python train.py --head_dim=32 --hidden_act="tanh_gelu" --tie_word_embeddings=true --init_std_up=0.0625 --init_std_down=0.0118 --lr_head=0.0111 --final_lr_fraction=0.1 --dataset="wikipedia_en"
Each number is 500 + 40 x the weight over its row's rms, rounded and kept within 0 to 999. Layers, rows and columns count from 0. Numbers have three digits each. The size before them is the row's rms in percent of the matrix's.

# up: layer 6 MLP up, 512x64, rms 0.173, rows 34-80, columns 0-63
# down: layer 6 MLP down (transposed), 512x64, rms 0.02, rows 34-79, columns 0-63
up34 100:469522480542450499480464547514551453456574501525545516521497536556468469560434552480496521417547479519513486525472474580436499433508525477568469489464525510556459472474535491491487406489568468
down34 099:529435532528511543514519529507422456537552497530502472486565459508400499449562430441496480497486456521556521448501495472461532559487596485435495478503521514526466487490525471565538498575461501
up35 094:553476468433532468484524516401500586517476492491444544498458525492512558512488539520477570487459584470430494538520505551475443540514481516469499516449508556514576478464464488496516521430550559
down35 101:468499506460474544554514518472492360458500530479481484484492538468443514486451477454513471452546463518548477586529475478507488569532508529508503421539494430476495571544583545472467511523516485
up36 112:492593495487513467540553446501465492491566494436466478434542521478492523474468543538444496504471492563407476562622489445516475481509509459537496520478500481453541493468483543491536480487576467
down36 104:464531469549472501469414462494516445521500475492661515510490441543488468546502481456514464476553425505513486508503563489552516538537473555471507511516469497505508480559554585504499527533461502
up37 103:538475605467501450545573462497510517479545491514522468495561529538507425537460481440492551435487486499440523515483544522507542463487469455456478557492458549470545550396452497543500511475535529
down37 097:496460548511496490420501433509525494529518496523542448492553607506439461482413502558548451543474480523487464541481498535481475500531552463544481528562472480507485516394528426518476518556491498
up38 101:546496489541513533474562488512458441474540531477507511509436475495523551519488531474454504531484432489488508507480453477536572427522390471512520440523517415531536508478522533524387572491537505
down38 101:421510528476490519490487505506494524496458562576488469546578525550514387432581469504506467500449483522543486467530539450526528524528499522539423543546517551492452515523469478477585472530487496
up39 103:523490430538514488515452558471495548554486402521467476535501538500491541517483548541496533458458472440513529538610502523453471487494587463532561517464481530473470426511541472492475470529422492
down39 095:481454505546490514482546528466457504465490433535459487540517524526523510421467524487536519590453471541489493508584489481442482435508525522515524555434531459464539504496577507396533418510504530
up40 086:542544523465558480416540494533406516487533531494465500511485463429465510531432521558528501483440505519507558478479510563467532506499515519497468563525523550471446506599504447516435455511507426
down40 089:443535472527561483471521453498458499475412543462566499442449471541509465522550526510498539508446443468479489496497521567453538517480521530497449581476473578550535453501582523495513471486431458
up41 114:512491483472502495458462570503447545534525533555492487529544504581537482467468482434466440458489442491553555457506521535523515490535443490574541577404501496520507494457445452526478470434552485
down41 111:504503489466548514543574509492548413439551519488497543562463441456499484540533498470474517437506609524491487430546504491515470482514496540510413503435463467500491464555512553486562449524480473
up42 092:507548544490530451545517489432495535514531494480566536518497554485477535563500510487517544498474458524491496499473465563511479480442428461536472387546502440594525505481533464478454557414534513
down42 087:458548466413499528585539514535553566542472459515491495458571445494554518423482495455486553483487447470565427511496482526542526506493508464469511537528436528512439465478467485505503455471562458
up43 114:507465587494546489494546461513424434487524531452505491532505443525420540522499550534466503472522526529445561475538576533525473496513502497411480495532480521508563505488454492511497499405556422
down43 109:541508467525527539510496528515518542521532452556522481506587438453487456452430547472528556498446422516534443536516447441517473441545546502461488507482516486493547460506495548467460503512391449
up44 116:508484446501448491480462582541522467474519430465531461454518496493465449550453484451517521458575494427554535492550543458421454516561515539497505503530537552471503496507591503493439492530561526
down44 116:490498462504531474481494528465493574448527417527482446469565445509492539487507480507438595541515507524558489594547447517514479483484478475471513502461535492455525581463504561421559523456476492
up45 110:527530543476458420484481542482479575458561481413510511501500478517510511466565511467535512504491534508458587463595522518543420510497522521483522452471536466548549499500534452432524431517553490
down45 119:507525447514515548494420480518571505504452481556520514531502546528412454471565413515484522489480459461423399490528442496502502484518532515530512530573493527540498509531533516420490499572524500
up46 140:523567482498501460480576521585489476532520510461524433452553502501491467529498455507463514447502445519447504553517526491522545547440537577539495543479510455414411529514473501523498510430469564
down46 123:592463473515470504484467544538554620537496480486564494466518517554445529441518509437507535486518474474461481508506487497421469534444587466445523456522444467514547457492538524536526497477465511
up47 094:498538581461548495505448516503470467472445483483465560517504478465515542499493493456498506470529540494412518532497572483426467444591459482480550522566511552501503464562480434575433494530523519
down47 091:485573448505549475500420499544553512486455520524503437478458518495457466445495495545463505547452415483542528489513438440545543499538558562534491540486486513501425480495549519559484561548482441
up48 073:514492519516571443568458567441547552469470521444457513508502567517521548495542505510476517463537508486482491541469495608478425496551465458438529491488475508547552531467507484457480578527452451
down48 072:566495422510494524450489505508550486565474492545416476534539405520471479463435567514490530529500438418499494500521522475529460435523554504458547489464516495494461555534490442467553523530539538
up49 124:553513520482451463463540462532500463482499496477488584539442519511552548448491489500532499543519579458480538491489511468454443499574455460457569510452469561482453441425488474528565493546522563
down49 133:491519577509504472496470554387462539448475548488490504532513546439505602515564487541422529476496481547516446522477527485510519464454477480484456390490551491469532520501509525510559478527467499
up50 107:476550467529508455526436499554450529510524485499492552486561476523531493573542491492438590465442491476502473539512496545415507365547510532529459473536537453504472481525491530512503551464460479
down50 108:552523558529456522463431439482498519439500497480449494484549513519462453513499478601512421538506476475503482538525509486511535456454563494537582505476448500459453548491493508478490515588562577
up51 083:565525512446545486525492505483493531472543521478474542535499440496479552479553615541522569542496517537450473490412518463403496519490484494504478438512497541518460445530453425530504492456454535
down51 087:428501469471469497538507517508475435455475498589483441519526504429438522502457444538486558445493468441525493472474449528510507494487559511552472563477464518429529455493558432525516482585459477
up52 098:478522531494526487567490545376497535492499522485549521468512553486515552517511495470537504498478413536542462514578453505374552457454479476489507424514499481551472474469530524478509547541485527
down52 096:550465494475508531521498524540523484514515466519388489485519466571502594549444455494495456500469552488478545452437481510572527523489442512517563551480499562524444465498464460504437428462534510
up53 078:531498525462467481586526511484458585496592503565442459485493539521553504468559553553458479532473483579474482524490468518481415477466555524432435494488552493504462496487466484444539503501519535
down53 081:474506554463481576522491509498469412532529495473574504445531486451433519532510382496528522474496560503590538442504524521495522474508541497545538475536447457462559535452506468492453505481537466
up54 127:499544561529504482502533461519559485448466559448550473488507488588511566493621503437469501501523509561468466505433526466488567439514447470507536486515468472500456458491453453521500543465447510
down54 123:424469552512545486465511513416464487459456500478525517455456483504443507474449513508569581549510457480547472514525545536448394490538498509495532576492517522534553484537545526511565438535494512
up55 108:504492441418569497503487515436497480465485475459541506468501539538469503517500497495476475561540435543531527489550441496416464480596501474540545438585487575508502517490528571459474492520526451
down55 110:607541478532512494536476483573445451534500517478433541524506409537528556473490426503479508493455588533512562545458528486532445535510470502493518528435477432489516549484481456481455468483508497
up56 116:553426553492436485539560508488503538503429471443603495487516502504512520545435451586467510485579423542514531478507513503481478530505463492423477480554536488504471498499533516462487564532475456
down56 121:493506512462521525462463476454467496491521453463427493476538462567453544464537471485472546539515499535546473500506473468480478480494577488501541494495505497566479451534443465531651562432501554
up57 072:504535548462485492483522523538455461424487568482502566564449546469482494511518479440439469509449525459375539555518478531481508512552504482552504556465498535496498558506496527438530478499572553
down57 076:482544496513535495560476508421520539500516481518424589482427515558445532440522473467575458531534530522391442487542564511531505488479461483509539486518477529525502503538557531512508566487452513
up58 109:470559491491551507455506506454579517475426508507480484469472430524601447490560454480439540530525519486448546515435538551505479478510456495512539521515491561563523446511444530532527474418517519
down58 098:490482533504453536537479529479432437499502510444484473553485522447525526535428550531511472481539484550545507479537511443433567433484524547551428507531482541451441578518489443557473552510540490
up59 095:558488500542402439512495512471491520569554475484488530525541477515454437430461515506534522476458436413506534460550557560510564511514492552499495536471483474488520499497538553463456506585449524
down59 094:468482494477491518553514435441500513548488453546426536517521532486514517399442509572513541525509477528551488503508428451543521531524456515558483501501499543414511554478497417460519503522519412
up60 086:511472456468497488570493580503536521462557466458585489520506477546461487557476523414507479430464483461546456454515493549543502488491522575570516504530466489566430428545484488480491452474521510
down60 083:505498487480486559496522506465521479505481475526446555442497476550470539561571445419483491489447525493507467420543517436490519493559522488442449536565447526445487440545549545512477580464539506
up61 102:543506609464474484502513537480428524487525533523399491475549521457455501498551592544502448464468469531484505524491424508555500470492488470454519466488530520497477545510440527524480482512575410
down61 088:459510534531489516467494480507534511503508504417605532514457486507517480469528430419554499516416541552570566477494467539544470446508503423549463463530497463499473473521548457479546463490454542
up62 109:562487504579399435492567511538489487550545471525467505505478507501492495501445416516496442498458553476500534545452558499507464502554512529462525452499528456465455461525505486472473571600520534
down62 112:502522495535526491458546494530462485520516533568402453518546502501481512543504437550532531532452504448509558480473538456466526482425552474520555501439531556491427411515500442553522516521429508
up63 076:477591470523462505507525504496478553521473503472489479468503553549480580467501473514449552531516471458515382462586419488471481510469515459478524490519544532439524431493478549463444548493550513
down63 072:433496445432431537492512486431454457511490505508477511549521515541507484525516538500518449511459521469529479535422539513477580532435511577467528574475491528459454465520562461441513468528535576
up64 108:534540510565484455524463498490450533552514497374484505433525507493460546459538460543507555489466446524539451499512566507535546482526490578490446486449554396493506453516464505498491464496527524
down64 114:454501483459516577456510519538512522515486517544497516492462538499563466451439463408501459493482559495507398454494436506495487532535554522534489481565468541394465520519452556499564531508484493
up65 103:506558518545434439467525517530506447491471501537532459513601524536514421485524540511487453503476456470511553507533539492485446575495508540425501496525468472404471432478522525481421510508491557
down65 110:531446495475496526527431483459579586480478447481485439493554533448490529513430496522532550482448468461546494470439496519507532594475497435482545537523571512515471461566489521546460497522454524
up66 105:459484578511472460504524509501535492543523435479543476470533461542463452521466505436524504451542461486583476530435518584494453486572481450564481529526468534451475489503506529602480548524450523
down66 113:496489506482525517487503558502514471530437522529473492515580444502454501484568477495539451505550483411530423434526541434531518574541493489484516523587423472569495467481535496426505540495514527
up67 075:498579479461483419522449478470534521552510509453435473526471560527494527507483489592455549539515510479530574470497518428515466509523516473480496490454465439461519510514495568432533500531400451
down67 090:494415504498431548495543476454497467560595518515562549533550513479545443515525522497458506463491486547453486469461500544570458498437538470504507491452532549583471435459461444496511534477524500
up68 093:546510452561423481517441503541458454481480540420532475511445481542473496520487556505470582463519493497474468509494493541504508539507384534511522460435607480503471515525498507552502532556473540
down68 097:430489481416525576547475523520516487530541490543495537502531491487547469469498523504462536570552578463477503470561543529543494465499493549556452448468533529573554560431437467501469457521484511
up69 102:549496499523539501493501493477469501479521551483489566538480490560455544447462466531430606511496461627521541562534439468487483473468491495458459413483508453463530483489474506439516481514517546
down69 101:450492450531463508454472523562553468513500451529538404488490480496506413473463491431516435526503614452460481439504543500515511527531536510516564557490512520561511438474450499471515464523534488
up70 113:503426514462555409524484458517509499553568490522465447502541455481504512482543451535510447539479571559501492503488491513511387548503495440554551486453549469506555482509429499514550473512552483
down70 101:523496451526433506536578505581486559467506492539543527430527526552478501524434498456429503464546445496517485573502460495491495456463495529506527520417464470509492559489517526513381532485486471
up71 090:558467448481537495514493501466499474583452498448500510527416478458464600500490446544491540526543543569494548415495501442454471536467515503471527482516498454576577491544461503465493524508538472
down71 094:527485555503508478525473440567492480459445497549503470517544550542535422511486561453470450503414473502538509587506552526537526468493509457549521475465532501399493457491436437499525518495556518
up72 114:539439507453577541481558540468509530391448488470486498529491451498493490474460496504477551543549427514485489469526390542476455533563508447476487507517535587489502494491532528478518472554483548
down72 105:485531497586415523469473565390506465547536494503440479570540510485518529490510519561490447479491564509462561468488518531494526453516448432461492553481528491551483458469540510531424475509527485
up73 112:482552543491502465543444584534496479489474501546519470482538476483470478574447431426615494441494471476462483568467529508466499489495402486530505498489458502538544520482481515561500527473456559
down73 103:483493427577464523536576508458498509534543508491454526584480602553525512458449534473447544503497479494540503490493463478482496525463526523472476538527496395477444546539474404514474510527522506
up74 101:562496482510539480571469573476438431504486495485511501492483522456504517582499521510483563503540526529523534440542559439503479507516488423528444527460482530349498525472499521504462539515533506
down74 106:549481510477503528471473533469541456472476475612433474487436510502530474477395416480512501494497451500499434555511526502504551460487568535502510522456528410537477550497527506515541492530461564
up75 105:514511552514463457475540509444563559506501456460461506519525529554481457535526505466523567518491456541528517490528527538564466497430405469509589540414541429498505489533472512481548430517487468
down75 122:507497458521517504453520509509464467539527489488459466517574483457548474431480496578493523509511459587548515545492467483585499498496459463505557455370506493465466444545554509507543510565540515
up76 105:525537595501560496496563547445522449465550512511444506477561484408472530486566509530529448470499493488447476565472521566510520478538424488474436458473491480487522503497453561547477498453544484
down76 093:534539451486453550490489502483504528482510501484577516520416537489563429486446541554451502476465496525561463407569480516474494472559492518569474491517554568470479437503504459538559483492533449
up77 110:502529510538428501472505496466447489583521508477428526514472507578480555501568514433485521460496465523496547442489487484513549471459472484545551479571505493604463461530512442475447590493496519
down77 102:525492520444552522561517491484489495398576451486506536476500460410513471499519483537471453487487536541485415558501483566552477524514550436484458446479484552469512501500478561501530477585457476
up78 080:575495544506521483512524521487433417498573460502485519485554484555414512487516501528546448517523405526478464516520531501491470539459513528522446472581526424514399518551489539480466523498501523
down78 090:478508519463460571461536514464490524523494508495543525545504470454562491502549468537475517471430543540533521432467520554491475488549494461449572502510449565495585471457478483464568392551518517
up79 109:516508540524525486467517499482587438460521513504421504451514555511462484479519524487486524407518425588451474471512457541505432521510530493498434474548455451453552465510461545579500517511456541
down79 108:496474444464481485541591497540527541551503483446528507521507562537558546450561478507500501547506568447500461482516483461433513475611481436519467480521512481468423525503498453499519462516541422
up80 092:534438439488541500544531458465565450524500405459476477470487481511563490454558542498529515500517550547458453474499536573509494531522496522465535549541517491544421433438466578501508455475495539